config = dict(
    d_model=512,
    attn_scale=0.0884,
    batch_tokens=[32768, 65536, 98304],
    z_loss=0.0001,
    steps=11163,
)
Each number is 128 + 24 x the weight over its row's rms, rounded and kept within 0 to 255. Layers, rows and columns count from 0. Numbers have three digits each. The size before them is the row's rms in percent of the matrix's.

# up: layer 10 MLP up, 2048x512, rms 0.0436, rows 1322-1421, columns 320-383
# down: layer 10 MLP down (transposed), 2048x512, rms 0.0404, rows 1322-1421, columns 320-383
up1322 101:132142100149099106112103106126139141060124145105104101122081141112138148140141122121116088146121142134162135141135081148125086088112094133159133107151138126113100134137110153131118160140159144
down1322 103:090083159146130132123159113142124087163094130083132124122103146121143145112151151157126136133087130137186120120127126083137152122127103149096155102087128145161157139128134156144153126136177117
up1323 103:119152145148159180085126144137159116145121140111137132155125120143122165134091107098146112132150140120104145161156158090125106101156081137128109161112139110115137080134130077097167118146145120
down1323 098:157172165148088101131117087136138157127169115126169137160146071165139151095109142137199131158074135119147104107071146089128131140126125086124157137150079147158134113096140128118131113130163093
up1324 099:114131113163140112089112110116144129123198151134093115108131162089129164141112130084165129071109153135106102168140104093104170109116147106141126121113119076147136116141122155136126174127139139
down1324 097:160123140105148097144132123124116122143125111158096128152113116163135120140154162166144132143118075129115151096146133121151180145123089137138135104145122175108119111120147105136128130168131113
up1325 098:104102127137126086166129130133097125116124112165109111170140141126140124180117117136100144119160148120153157159145128127149117134107101128129110137141133128097106147125121125174117092111127156
down1325 094:081081113183126125093112138092162182143131154088106122098107124117126102161116089096133119155081090135141181133141129130119155127127187148104102129110134139163124122123096122128117120137159073
up1326 096:117121121126115174106135103154171133114094138122141162158119156107146167139146153143168146105159133083115172149114124124135129162148176123121113133180152124129078119143097132074098123111116158
down1326 095:130134137097136151121143140115102106157158119122112115119151125110104102136106122113096112142103129105138089104102144127118114124160075109147158122116141145130125133113152119184186139149117091
up1327 091:126155147118137119139141128155097141101195119134085119155119092124114152104098166097181104141152153143170174169149131143139072137144153071082129091120115127114127137111137130113163162103093133
down1327 097:135107135120134116137145151113116130149183121146089111114171097150156149148144145167108139108153074144123116167093123113109141122117109158114112095110113133096119140125121180139089101150128064
up1328 099:138125155121129139147129122118126119106095101092108158127125142132090113150163117121110155146128149093133159169146137148116145148086119132140114100165138177155161141164119161129136182138122089
down1328 100:114143129126153099037160084130098100137135096067149111101142126145144102086067128134098159125139128165148154105099165094096141117127161120164109137153129136138101130120131114131129149111090154
up1329 093:122106140114182152142111092146131137141131132165131141123120143140125111085109109129174159185105108106069142120117131118181159106125154127098155099133166168119139076115154179120138149128169091
down1329 093:134125123140126122138122112132146174124128091087088129210175114128141124140149148126130147182128119125108108145109087142124145096071082162132130150116090121128123130106132123086137160135136161
up1330 101:144115096111132154127119112150141150101131132111164149148169121149125116140119107162152107093126180096133095118166141167130120146103139159139105112113146118123127154123143152155083101106121122
down1330 102:156168133133119159138088107117148144139127059104127130122124161142114125150130093148183094131141141140120127109083136174154135121111149096110138173172130140114097143089117173158118157108117182
up1331 090:123163149135126148097141095125141160090149104137167152096156104145171176118154117141133105130088112085146141092138100125137135117126150133143167140098138122111113132113170148154117119105091104
down1331 090:136121127114090150141129170119097126148102113120159144123133134108138079118155156121114125126131095182141105161150141117139145100092128105103105137137132133168147131124088135169143122126126092
up1332 106:139135105146083122142125105160160147099146143064131153111116143170113126192107133057089135163134134101140107123138148105156135133118161156151109163143218153167142112141103102130084152109100106
down1332 109:146124133133143091124121137091132087168158125175151124131128153126119129120163089125126114116111128142133114112105147154091127086152155099129151122113099121159145123089161187127161127142137073
up1333 104:084136130142116132085144108131187132141149107136126117153165139103185137147115129146140133126151167088147136135114092131139151157137120144148127173157146111106100177141137153102150169120135136
down1333 100:115130119142125142149126159137130108126109101129130115155121122126128107124169136130096124146091156130152152156125136068112141113169159133158163052111134125134120156089159126138147140137142078
up1334 095:146151136119133077183104149169147141125115094163092139183142098113089134120127148149108146129139128163089150142124109122113119124126122135132130117143130112107131174122151094146093097105112123
down1334 097:116139133125135139112139105105129135143141118096096116101140159155117130153113116119128136152112121181140092109137160135107111148173150110093151133162142138139133181140109146136141098121135095
up1335 094:107149133142176160112124116111073108154097086158095082134106113100105136113124096146148122130156143115108190127132128129113123101118111131109111136085125148097130118099127144164150107135155115
down1335 093:104115111176163135120101101109140155113104108066135107140107133129119143130126142108121139150120095150151084158137106138128119083170157118165142119127121117109149168168131159124098167083119125
up1336 095:132141114113129114153111116126112162136099139118109144140141104136142102099114142121151158135181138139138121146153086155163135153105161117110119149175112120105127157071156116151121125178174131
down1336 101:162116132142137133165141137099133152125132118083152157083126113147117153145138135112146129113126072131134092178162130113112104114150183134127127131108112134176126149141134126124117129132139140
up1337 100:122141102144109130103098102149122138149121095087131165129113114128143120134101138162154101128109158119172153120088106115175138129118172147107095143155107142157086106103162146150082168111122126
down1337 096:105111152133101149152136081074130077109161155126135138153155107160137125146082137106131147153119163078099146121106159112117140086115118173119164136128140157126149160121139101170153116139156103
up1338 104:130157127166127163104110141107103110141119073198105135122194110151128107090099170145145120163141160100188133152118131129128133107114135127135081154130112125154135141117152076108098146114160145
down1338 106:118156123075133107098140103173080167119070160112086152085108136115154150121100086091154113130136154147144132160156158117119112130168114125155133098092171128130108121126132148178083116126109095
up1339 094:153125148096159123100110155095135083127094146119130164161115107134146144121103101136141083112145124137087148146170118164122128104141087080107107109134093150122110155159118123130146156129128156
down1339 092:153093152137156127088132106138125117114106158137113100121133097161113161113190130089144117101147152150128102151087132104128131146115126124118124149115102148143180122127152131160130126154151097
up1340 095:128124140106108130136138138159127125101137153123102184148150111100130119141117108110127186167110152104097133158109118151141132107138104078179152136103152145137156091155154102154165098104105159
down1340 095:097111110154111109116150136135147146115149100124159105131138158144126161168141115127118154137083122142134197127141130131122138135138168145102093101145129086113155172135168105129110138160107137
up1341 105:154127101135138068113100107132151151114099143134155163098104144125113115083153123116124081121178129167146130152113110134115167096126127088171115135132110167095167125133112142115131134153159173
down1341 106:171138133135113139134171117139171131165159135114129133118123112100114143137098119101168151076132116089099115139122162103074142135148195167082147108154122129146152122159153094119094084137111092
up1342 105:137131110136123128154096128138150146158101126158135147131093125157097093112111138138087081086151137134189079105120114139166119115134129114161114151145129102108080139167129106101159103143125113
down1342 111:101094125162175134178066165140112167135100087153105132112091130118131165140131161178139122128103089141110072154109127119087171118071115161096114138159104123130170135118114069136127132148122123
up1343 094:128125090148117169161119120143137134130157203137125118136096127142142155102149160175150115115135161133117130124137134143162131182138114148133129085131112127122116131156140136142176111129084128
down1343 096:128110125140137137134146166171145127154082114131097156099133113123147164145141081150121159125153137135139130122130083144130117102110119151115111142136146171122168136145098095135072132130114056
up1344 107:115154122135110123138098137146115137146117112140070115151202124088153167135121112119094173103136112079142146164090135093126150098150114124118114160112131111114108168090125099154118125139139137
down1344 098:123097112137117120097142102118110091109151118134132148131125144098102113121118166146173130105132190146111076127151091131149117114147108163183114135163129138141157122107139109112097174109113130
up1345 099:152130148155104142143131115149162130112135125090127112125157124144143167117130149121142134117116134113160166154103161128110097101134150131156144134073127112062119140109126106061143124127121162
down1345 100:114139137127177175133133137138098140109111084147118091148131150138090140125173117114197182102146103161100148149126148136102130147105133151132162135125144147135144099145165166141108144148145108
up1346 100:159123143167150157102132102136104154128125134103114124139118101127163137114070116106131117099099120096107078131125120142158133122127159143137115144112148097131149123168136161129102165107117133
down1346 100:131147130160127144149117136091183125112130155178167178081130168121123162091103110120126173180087104156163145133106144067117120137153116103140163122141096127130128141111123128169134100137146153
up1347 098:088115131130115140144119118177157122102109132101149194111102150107138111148124136124136103099141164113104131101092111141173175124147115149158096082119151136136130085087145144069119169124101099
down1347 100:152128088112105132143198142094158114102116098172099124126121066133145136136130155102135107156141108132162082132091153113144135153063082108111153141147180166104107183135141161122107109093111155
up1348 101:110136134109155144133110145123133120095113163085105130158141142107130105167136095117120146112138141144123106124130143129113129097151126112136147162135140129130090107086149149106117169099182134
down1348 102:089155110144106138154137129162133107103123119150163149155148129165130115122121164134115024113119073157120143143121114174144152112187104145138110108109139142134139110134110149118104108120128094
up1349 103:096148124119141161088122135166172162166131103194092136179134130134135124127149104154091112119171104130197132134119144083117093154120110139111157170115115136098128127140110091103151156063132173
down1349 099:128146136157117138108102144145163192145113140125161098099109138115119147174152120122134151165117129088177133184082178106149107138164142132137137097115085190118157203161124119166154166107095144
up1350 108:110148136148125151135081103162162114142165127150101133099120168126162132137125126154145132126125133093143129118151110131122161122161127115131130131111125165111083113133111133157164117129131133
down1350 106:094137145128106109122147146133139139116139118110124126135076109143122162144127105132137162138131153132094112151082151123131130126137124181106143112100134089156079105132104150181098128103112096
up1351 102:147164141146139182113118168158165135169174187153131124156119130157148124090094101124141151082136123113071156161106122139125105076147129112136114135118140133080102181126140099115121123109146179
down1351 099:184153132163148120136128149143167121132141099125134120136125128131141118091132090147113123145059138094133148126137125092153133129159093100105108156130111134169164122096109112147144150106139109
up1352 100:108124127129091114153099138160099138103113096118119144145124122137127139118118159113132140176116161132155118162108151134077119125131158152128121090098099135150065147109156148149120073138099076
down1352 099:148103146170133107134174123153142155108121111118160111157150129111123120120145128129193127120140134150138123132143123114140117135070112120161139143140112097086149145099130132135094103172074105
up1353 095:077168150115133153092118124166121148113150149131100155149123161139135122126107116140129116120138105077109172139143176154097150141131151162142155118131116151127160130133182088148105114120116111
down1353 100:131075131152129138101151121119105078135132125137128089126106125111158115136126162132102137109147173146145125130148104114174102098108146092168124127107149137133129123106153152136082184114125130
up1354 101:135153149074132094139129117141116133095138148111151124156148110132135176133123149139145078129116112140101141097128142101103123138135117148173127118092170130135092136190090151132137098140095126
down1354 099:144139107118125138134127150149121120182153135142155139135129141113090124094105167141139147057163148118127111119089115133133147099126164109130140096155146137118151172158153091111121148152127114
up1355 098:147102107120114142137130110146107141101121093158149097137146124150115096093141125099131132111100135151112115169154124132153134095115127122169119147135096096067143117130110148130101139108100128
down1355 096:127138152151162109102134097119132159116107105109116137109145110146149120134121121146162199103161157132117111148090148126130120161119114145137133165131132095114115119113160075113123116135140104
up1356 105:106161134103105143120098110170152171100135158166131133136101163129099172067150126154157128110137111119105172132126125125126110124150124143137082148096141117120109154127143100144134132135150114
down1356 104:145119131142146132098158127136166111091153116093132180074118117127086084129115140153122131137135161101116106154173133183109119100157099153114111134129136142126115110136152179147072129151122121
up1357 108:117152115114111120134098122148090145165083153156132165153121127148118134149163117140086116132140132145149100139130125164181113129118083126159133130105150103139112122153121102136130168123108144
down1357 108:109151123154102133143140126115139142132138069137137133108103099133130129166103110096158125108150099083153091151081109134103133151132153163114096118139127111100104145049196111098132161091136180
up1358 093:141160101101147154105113132132136120171133087158141097140108142126132132096164123099141116133161146099164145145135152119144073129081104121094160129115146135124128087100070117092131144084130157
down1358 092:155151136150110128162145177131122129105092113085083088116137103109112159104116142119121150154121116126135148166136111103126145152098149130119123089104166120132121137142101112122083134085142088
up1359 113:115112145186129124131112072170119161130134136135069183168166126125130133165139133093118143121127187155094121144109086161102091137134133141143142149119096154112133138136140143153130104101103112
down1359 122:167132127133156120158135128134127142101123133112143148110141144110146119090109136125086101170106138140117082102149113159082123184116103158132134130091087163091150105183142140167129120175133142
up1360 094:148144138150144153097137110106120124166137103108129138150135146138082123125130135132137131140129182125126110135123151154087165117136134147133139166171143132114112117136101133095156147134134125
down1360 091:079135143129123107136100115098109080169119093117093102127122129169150141157138098114184139175096130133113112130136144127141153120154116182126155156138078126091131151093131157132133152119162133
up1361 096:121168116139103145121146154140144112143101131147143145123142106119132121135115169136100126159133170098136146183136072157168157187159116122178137117127112148110133173097162158142137077129083140
down1361 091:164096140094096084136114144086120132169095118104182098131145147138134121106094135114103126136137137141144093147178151108090134136137131141141207115075107154118119134152144128137126133112101138
up1362 104:158130130128134108134110068196060139118052098159110130175123113124141118146134111129143140134142097137123128144153124121116126117100119164139146127129127157095063124152175191135128140150133104
down1362 097:093124116137131164148137162074139128097127097146130152121104117144144129119110101128109144156093114111121159155123132140135102135168145142104103150127109111117120133127123152124130129145127149
up1363 095:140135096170121154135117096171095144112134152102097141131139126147128179085119140123112109152130155092143149131146130149100116123125134146217146110129131113131153119138131128172112144133116147
down1363 091:125091071104143083158188143082181137134076130148136148124109122153127085163115124090118104129137123181133147132146118115125126174115172138109130100108156098130127096145117125123106135131099150
up1364 108:118092133142118111131122090137117140151114136111131178136126145112147113139121178117130134139131146157141126150105143174121133157166135113158121159115148142133101108154141182082095098147140161
down1364 113:121106164130085112121101132169128143113172104110108123160125124130110167170159135114133146164123155150131123128095140136147154155148160088127152147092112133123099086152115071169125094140153093
up1365 094:148149120136155091128140155128120110152130121174113124098071120166127138129119164142084100138137097135138149110148116062149116137083118100127106133141061147079112163109103146131144171182138153
down1365 091:110126133096137131073114109132086145078108132133204115105099131145138156121115139149167140139116088139183117089101177085156159179119161092131103138147097154138083161182115146091082120106135099
up1366 107:135163122124134097117077097117115163093148166079123118156105123118127115175131133139135111037167074140122151122148140103102121137147103126150082129132140097127157090097121147142107163162130186
down1366 109:107125131122128122145146134158137140106139155123147127120133109180112110170107145132141153084129090128103164126096114147138131111176103148129110121114160152156086119154153101085066107165129116
up1367 089:112161156077147142126125130159159134137102099127165135102134167150084127097139119164121099160117146102117148118152076160109131137142086149092133126135149140138105117164118131106133188149120080
down1367 091:143079112144122141137122119093082114133130125148107104149131081107133089133099134106174111143124113169133100152169135099165110121132165124133102139085107167132118121115151173120167098097152159
up1368 102:071130148163117152110134135141147103137125104150105140138175098119134129117105106121132107119121170099144115141115183134138072078140155079139149115129106119119080141157108084164125127109127106
down1368 102:121100140169160160085102098098127139132138130136113165110149127130163135158151103104107131102147123129138109173115061130118126100101104157126166118114110174121150152123115090123119088110139146
up1369 098:114105130124105129132117101127144150119174150172137119107158164187093151061144065119103121142124149125152164104132124159136137100088122104147140130093126125152102154151124119171112116115125111
down1369 099:127128115137140146125120080132136150164197154126149119141135132111157082142135150138153095130139137143138105141134122107139152112180144089153116131148116124111104143104121115129139130139103125
up1370 095:128151111099127122109102116147140152122141122081101153096114107141125105112122180127136132093129145091116127095114131140154122097150094146148110100126113137155159152089106100095180116150116100
down1370 090:147125111160145109109141139128145127131151102174129138195178131131108108128070101145154125148160161145113087116144129124095147144121154118109154112109128130093143100157152158125105119112124147
up1371 099:154159122125154093126099101082135141103165189114129189122127123156124116083155143121115120118119125125101129116185170127128131098093142132167140165142133153110108130122161124125146171122126087
down1371 100:142109139122089165102121142126115115121098144168153163139094120101133105125153112171096091105144158165169124117090120078097131126130105114158140110157139118118171133155108103053138137174126103
up1372 107:133155138164133144101107156144136137124115147125112150150158170115115096138118070153134145137148178152149150154143144146135126086151166069122113133101119135151108127129125151133112136115131146
down1372 111:108161134162134136140114136130156123100144126126136101116111119127149139130105127114100142101081148136125172106138153140123115084151091116148116130127084133140079138117107077123182108125168131
up1373 096:122119115133153195124121150102158132139126139159121144176152098139141117091098152181105093107107135137137143146119130133137149129180122125182119133078146132154106109156090133138137110135134141
down1373 095:167130141116071107125103098139158121103146137164152146175150122146149105136142123116148106110142106065122141096129130118119056121094124112080140121151130149133135134112136117083108148130131179
up1374 102:107146136089148177072127174137125138097153110096085126132158093096117143055121138121119127090113153116175162134143110177157133099116162119127121141148126102133162102141180123118140106113144141
down1374 103:091111132110099159118132132140172122118133147127118126108120144166128072106133094123119138167124125131136065138166139120100136147114109114120113146116090140137161144114143104131177121170163142
up1375 103:105152127112090117113137054167067137141120126171117144149156110138125130123123137135144103138139106155087112110137136101124119051110085093123138101101136166119131121130143129141118133163120131
down1375 106:094120121149113112164153093116108189132165148111111119098171103153161106155145145119104152157099180140133128143116127163123158091109106138153165097114161141100064142119126120107157150113139140
up1376 100:112125126140144175141135110138119137101132144115137144144123166160127071100101148097107079144101127139107105120145099127147128134104131146168124138110127124123109143114178146152145114113105143
down1376 097:151128148148132127108148139128136151133090128118146117168130184121171176152133144121163129116139150142153101121127108137125082132167149161168101144121115091120124151113105085098113099136140101
up1377 099:132150102116117143115100189131134119125157169145107172164109152142134090171085128147124147125109157137156164111147100141138122096165112096137161133114129134126125141146096148083115121112118117
down1377 104:129167173149130152136148126118148084120121121111146153128162144120102109099143133131099126115135125102103116147124150131119126109137108143149132096152135129083119092117128144148128179165151129
up1378 112:120158073122134155164119124127117157121097121151078138135136111159133166192116142129120150167102124110123148145142142106099119135128159148075129149123166152152118148124164060177079090102109091
down1378 106:135107149147093110123121120181118167089134091086140084150117110114122096156114134188077106176136169131135151182130112091117159167106119098137154105076102144133122133143112075105133158133130130
up1379 093:123118146143128063142123142094119108106126138170123126154150157140128115163158101166154130143129142109152174155141134158096141133087101128177114112142152109116120122132153170159124149115123157
down1379 088:123147135140136158114153151176112139116158136129118135122082115133104102093106124125103160069102154138131092114101152109186149100152107149089151169110161120207125126161131093115159132133110100
up1380 102:113106138124149100109105147096145154151088166149175128129094133140144115103120173109106085124143125095150092146164106085132123178091126141130126128145152137149121107164145150150128123141145145
down1380 103:119156151156109107127176154135125160114153138113124148121123102148126161137092103110086126165129155092106140164091167146097162099144134159099146120130125125140134152122178134128110130135098136
up1381 102:121133119153123150097103133117101131174100134122094101170119110112118147146125085082074119090103132099143122154149118159135139136094118129090162094096162126129107128123138108160113125109152100
down1381 102:120131147121135106158159125099128093132137120179132117165122116121108143111147127096156154107105082121101147159156118082103151127151133148131093162126132125142143148139115169088130166136132122
up1382 097:116216142128182133119125153163129150110118117145129079123157120123139122079132134117127125137127119087148149134127143140160173114148145136141111136131078157105125122086130134173130134092150140
down1382 101:130109126135121124098110143157141114105167109131117151139150144133108150129118125173150105118115130107118101093102154120105173116154067116153113156100072128176124137141135144113129125128162134
up1383 101:109148107174124121138095175099146123139146096130130164157141150099103112127142117086155172131123105129118140181118162083140147114127172124107152137147142138099132115157123142122177125124113130
down1383 102:118123104121132107111104124145103120137137165126149124132116138133080130151209109115152185063167125132098109142097151121123153147156126119150101099120157131125128101116142103128135106135142136
up1384 099:123124125122151100150129135119060148122144135132120123108173163154132129179129130173129114146127175117114143153149129150154171109089127123105096123139136106166114177107125088106106120116078112
down1384 095:076119143137124131117120166117149128152130114144112113123108075105099118122145122075142135110129115146141160115115114118127092147134131150088132104130133133122127107093075116175139129103167128
up1385 096:159145126122164114135111117153084139109089164138138166162096114128152066105144126106131106144126162120168135131131139103129130144100127131170105126146130159112148084130174158129149129130139118
down1385 092:139128121112120149156162167142087137130117127151140166111160049132146129120131126121143148124105061112145142064131125115087117140107150211078147135120100117144118126173120109118112130139132091
up1386 101:118122138119142148159124107138113133143052049069108149137151105115102113149150160132105108151188158071146143126090160067191135137126120093113122131149181128119163145125099154159127097130109142
down1386 098:108096120134142145124164136083157137138151156086103095133107130113094076155133141136162101143146120126139126123163104145138099146139148128114119084124123096139122165163115144166109097142105122
up1387 084:120100141125108141151117118116176141152071146142131117146117145159105091118108146129124121102110105150120119163133164140140172127091138144109140144157152106077105129140113110093146126115150118
down1387 083:158151147129142092107110147138091151102175121158135144110155124131101161120153094132095120188166142094130175120128097125110089135136086140114126158138109166121137145146144157178129093160109081
up1388 099:159117100148130167103129139129141133135146117115102132154141124102103125117090141119128139123123179131176138130135148149118150124124161115153126147111115138136101160129147098147095095119071124
down1388 101:155176117123127104086132095148137114104141111137147159155113121162135112114157094107126062117157153174125117179131176180073086141144108134167139124102094165112159165139147143137146115124175118
up1389 111:127142157125137092147121178171174128130135107166091114176149154146128105116149154138083116146134156149146157156130125154111113152078116145146116099140137115069112145105141121190134103100119156
down1389 104:149098105130136142131139068121084114146099090124170121109156123153142103095145160118147124152129089141106132118099116123191134163128093127099110101121151117184119153150102143128156148124100113
up1390 098:107170128134139104120125136104162145115113144183095110132127162156139135086130142205151134139129118095092127139169111082131175075111107071115140152126098135133106154145128130114126155165131133
down1390 101:115096160129139094166121138145164123082133141067087145123178114142096107136128144158116175158120121135122164150147127138103173145173125144120165180137107094092141111104120116116145109125150106
up1391 105:114127102149130148122120109126105154090160147110099149105151133132124123145140128112146127105123140121080101154169074120158123119120113134134113130138176097108154113123134144125136132173124118
down1391 106:140141128154100130087123102121098088097101150101110122138122099151108144131079137094093130130140121154101089138167124141154170125129136157138107133133103176107151137167103164117164131175123141
up1392 096:128140118146150198123132158156123129120135149120110175117131132073102127130117090159121134142132137108141163120134131120124136122097130123114151154139130152125123097124117064141106108079092072
down1392 099:135134133142114103093106089155118111066144110094143139145165124163178154113088150139168099116116087106136128124083133124162089106101104102120151139110113176117156149150115191141122116127160139
up1393 094:110142102154151090113115126164135163123118110136099136144101109096133128124151103164157156120172140118155146159113135094105105156113123143125101125139128107123113128153157107151145136100120126
down1393 098:132104129136149111141079143096157125100139085156159123134140090122085200169103090140128141159132134127112101096144141110115102127107125128118158146139143099127128123143108108115133120161130079
up1394 094:120126142122124087116117161140147157133133100174122163169120153142141115135121151150139114135159149132138150141157089126120158181125151129097100094123103118143110090088085108144136119127141144
down1394 094:139161121120135171159147128086118128129111141091153103128079073145120147134081070084133118148131079095146151133094131140158126102129127108106145126119117143170121177121139127134125151100115089
up1395 099:103139109144159113125130104139108134127121156106122085141088120127119138122161105139120153094109116080118105185136108132138153091112170126135099151114132122100113074145150123120127132141127157
down1395 101:116083122148140135138105125127140115114101102124149135148145135145146132133135196107115125140119115144117145197123095104084135187125089152144153158112113114116084180134134163108104124124106097
up1396 106:127132111120138201126129107116127127121133134133167107123119106106079123080124144112134127125137096095143152112158121115206119148116151115107085116134155099145154112146172154137168141104118115
down1396 112:155158138094193130154164091086142087123136135087149107131137125151135125094125126159154164171104126108141127130099126113098128088153128137123106107126092103103100118139135142162145114074132112
up1397 111:108126099154155145135115117146117139109147122108121104162105146103106144087130094132106128095179128159151159146168121160116093112124140107107128115124139141126167122091138122160065125118168156
down1397 112:138148131166119136093089101161137115081153085065133133101071141131119131132113171113159121114117122167130128134122085123083110154114110142123148161141153122131116153120155171104135170128134174
up1398 106:153113104133124142130103127108128145115092100137117151159154143150130112142127144149116144188104118132164122105109120148131128142114146084104149156134156154130135114137131136119105161084106157
down1398 111:148127149122157120115092151105134089120116123164121179142133144132064124159095088146102125133151135112152146156134141095101137105119151103138124096108083131146123128139166137111108150131117117
up1399 098:113128142115133106147125120115126127147089134152125128123120157135110145156082156166182120134170122128141101140105130176107070135145138124137096133119113159117115110139159102138083108106152139
down1399 106:117123143115103113153117137114113113133126088149095125147107094139162110141151124117094120095132161148127150135133139090143132121107146155126115126170112135191163102120144116131125082107103132
up1400 096:129112129132122117076144160130099132169163150138116118086142127149124109101082124096121138141175146103183159136131112158154125129117151127131114122137093125120146138065103087076134178102127177
down1400 101:135102101123132132165119129131142140149132115125126143143111116126139143173110155110118177115136131120133087159128147122146131110097096175123118061149126150118134142180132121114139147151154088
up1401 097:115136123128128156112104119186120151174121151114116152134155129121076082092118106166093141111131110097088107110123117119148122120170095141123093144153130131135127126142160132181141139139123153
down1401 102:135115131121116123116129134116108117127137141115109097122100138130156093153129127116152107109111129123075147143160137149106120125137127148156162116132112129105162127096115153124107134148138126
up1402 101:148113138142113092153112140154121142135117094132147118136122149115147144144105117145100145157157150154124128155109119153131088069120115149146158171128169124108119150075150082121105118123165138
down1402 100:114122102160128164129130084135145128134098139134140183149125136145122138169115126099119113127121152133155139124140153124123091148120082110129098166114122142140113170101166091130109113131116101
up1403 095:092101151098100119138136114149116130126120123185123173101167131129142143125118092143180070151156142101110120091138105169080135178118126085134146126106129167117087153112111097131120123162131154
down1403 097:133116130121149138115105135105146076122144117108080144152146105128117143144121099134123125092145123166156102129124161117127131105111148173106150124138143151088164171115089125123120114136161111
up1404 106:100129110107145133143138154103143130165136106137109109129140139138127150120108173109165121188139160102074097122127144138139125179116171104088113116092155130106136119148150129136118102108115130
down1404 109:134116105129116086111108120150181118089153162129093135099162176143130102154125142121111108152120143156143159152147114141138144103135181177149123145098147112117136122093145099102152123164118128
up1405 096:146114136152142129127130143126118135182111131154139099120160132125154135113090150046174109112126073106145126194145086134107153132169169100106131146145141129112102144114112127114112156121140134
down1405 099:120118124139104127149091132117124113107153140107144125152113140167121152129110116165137123113099111142123117095136132133149113138107135139101140102097172124156172129150145137151112161107100167
up1406 100:118130104113099125137116085118102141095126085151136147118138124163174126145112095139152118121190150106139055162160123116131134141128117118136137118154158115100109099141141131157132138110109133
down1406 097:116161150120160136104155118116130082150128149125128107105144121129168112095109123113068110152108130176140122112096128116119132099107078125146136152134102157125115170081098131151110132134160119
up1407 094:114145125080104087145107135121091148109148135126139137122098139155117121107133158132154142110138118105162126125126086082136144101145205120135107146127118165110118157130133135177108121106151106
down1407 091:091139108093122196137138144106163116144088147113113113094099136152085102150113134137111109131126133094150158099121068142128115113104170101127098116120205120140113153152121145111123155108123104
up1408 093:117148127102134153128150110165164123119107121143127110143115127089114113112126136126150128107129162147127181125169129149185154157134150176187128108138127163154145105152140117134124124102140123
down1408 094:104124116097115144122154135113106112095147130087118175118157116156126084163155106143104146157108131102116119139155126142167139150121167124152116178138129124081158098099113143149164118108140125
up1409 106:127140111110105135129118126152141131093099163141140149144099161114135125139103118138064143116149134126151113091129117115113119151086143168126131133134117137094144079135118102144174150119147151
down1409 110:086140139094137102110129119140148141132145154126147127100138125167103133127130110219130113144072124126119117161124143147154111136123134149117128110129093097134118165141131149108143134136085122
up1410 111:101120105163169141130109119133130180138192151162114142133101130088141130126147105151138161130177157123125120121130096151173115097141118115094131161141145126162133127121148093106176126114148097
down1410 110:161136144136128107144160127150115143155096101124125157130148151114128143117122136129136198101103116118161117109135142165122140184122120148119107164124109109130093116100154135145111128121165129
up1411 102:131181089125140143162115098149060130142108055093130157159131098119103128098104119184131125143165095148150115140102119109173110126121163101125086152087086177129131132125145071149144176114142127
down1411 102:121169120135119085167126138111142133097137134132157145157083161062138128133139124151116128105128134175122155141126095148110128120158131135140142115120103150136132143058146174136121087172146104
up1412 096:144114138153163175171128119163147133139126124136135148173127175103135117114152159123099074192123136100140152141104140150113142177130147135117090145134096163139112160126134103139110077083125141
down1412 100:144159148140160150122088165134144153166132117108096182189168116145150132134102154111110105111107075118082099130121104146149101130127105100136153137110127172108137131146103125115088124171138128
up1413 104:120121104123137123131137112114126161116123133145127099128164066105121107147128122114144075138139141152111074124151078130099113166109147143135150136122109099098134193101151138154120143143102130
down1413 100:118148130129171155113140090107129128171136099101170139123145154104149129084165118115146112172116155127155092128116152091166154188149109099114141124084164144161167203101127123147105121107132114
up1414 109:144163132105174105106114124154146133122129162151111160158135093126111112128147199097103056140147171127139100118122139123093098107107114132140110131102131138053094163129120112136119110134136090
down1414 115:139142110122093104105128084093130113124110098086156121131160103184149168124138106092089125130176119131094148180121185147128099117117127168120139140117152142131129144114115104113140153096105157
up1415 105:141140104141136157132126089121095130132139130126111139153138172086096126141105171168117136116101129085138142138124219135146160124139169143087100137150109124124101137126093112109089159090121105
down1415 108:117149174131109120126108103176145150132130148142092121084126151126138117149147158106151146126121131152065173114118110125095112133104142111161120122152114110159082115094155131113113119155115137
up1416 100:120141112170141127161116148143166138152135123120129134110098086100188126119120186136122112137150173074121124102144126111107064148110131164156116121127088098122105125115119110105104134132130128
down1416 096:133120148151152112177098121163127113103100095097135138121126105145067094087097099115101163130141143137142112134113154124106139103128107142104114110118149089130131116167110158095107122115128130
up1417 102:101161139135151149154139152138126136175140115158112147159136123152141109075089106142122101135134115124110127176159134165117109134120138175162145125110160154123131117145107123139113093114109124
down1417 099:131122131146114094127106107112096145158163148135130139113158152120083174120125103118151136139128147130072103105168122165085113126161133148108091149154175102166115147159098142142148127127165137
up1418 102:126102105159123102116127079139144141137100151179136128200120158118137151166144116131132155128151112149149090139085131108136173100108137140136166179128158095125102124136140049114150105104153161
down1418 103:148161125092156112107134142139130139162131158140097086090123156136119184086138116146083103119152106182125110124101108138138108163116146162127097145112123153137125158150108126100091103149111078
up1419 108:142116125127129159115126130114167181164100117122115174152098152147145108161127137092102142115105140134108129087133110137109138088111141136152103154148113114124123120124098175063114138129145174
down1419 102:155119150143156157107117130097116120120101132101177167124151124141158113097091130127135090204145115141066124165128115155127121159075071113142093135109149133156141143115150102127099133122120105
up1420 104:103133128102127114112095168072147144137116188095089135106128123142112112154129132120109167143152142134138107082132071120154137114136103172141121135138172139099120143162129096084118150161107083
down1420 109:124132141099130142140136150109122125153098111113089142113154079175113087162127095119144161166100169115154109120115169139119116119144141162083138146108142116115142143107116145109099118133119175
up1421 104:148137134105129152110112142173127138131123130093155152147149110120069137127129150123111135147134110119202142119151127146125123115103149151109148141132125071135191134132162147158111181126084124
down1421 106:089123163172163114121084127152078092150167089137129129124133142135134099118119116104152140066069106120119098143082134138118127094128121121101136143076112139127094153151114137098176135159152172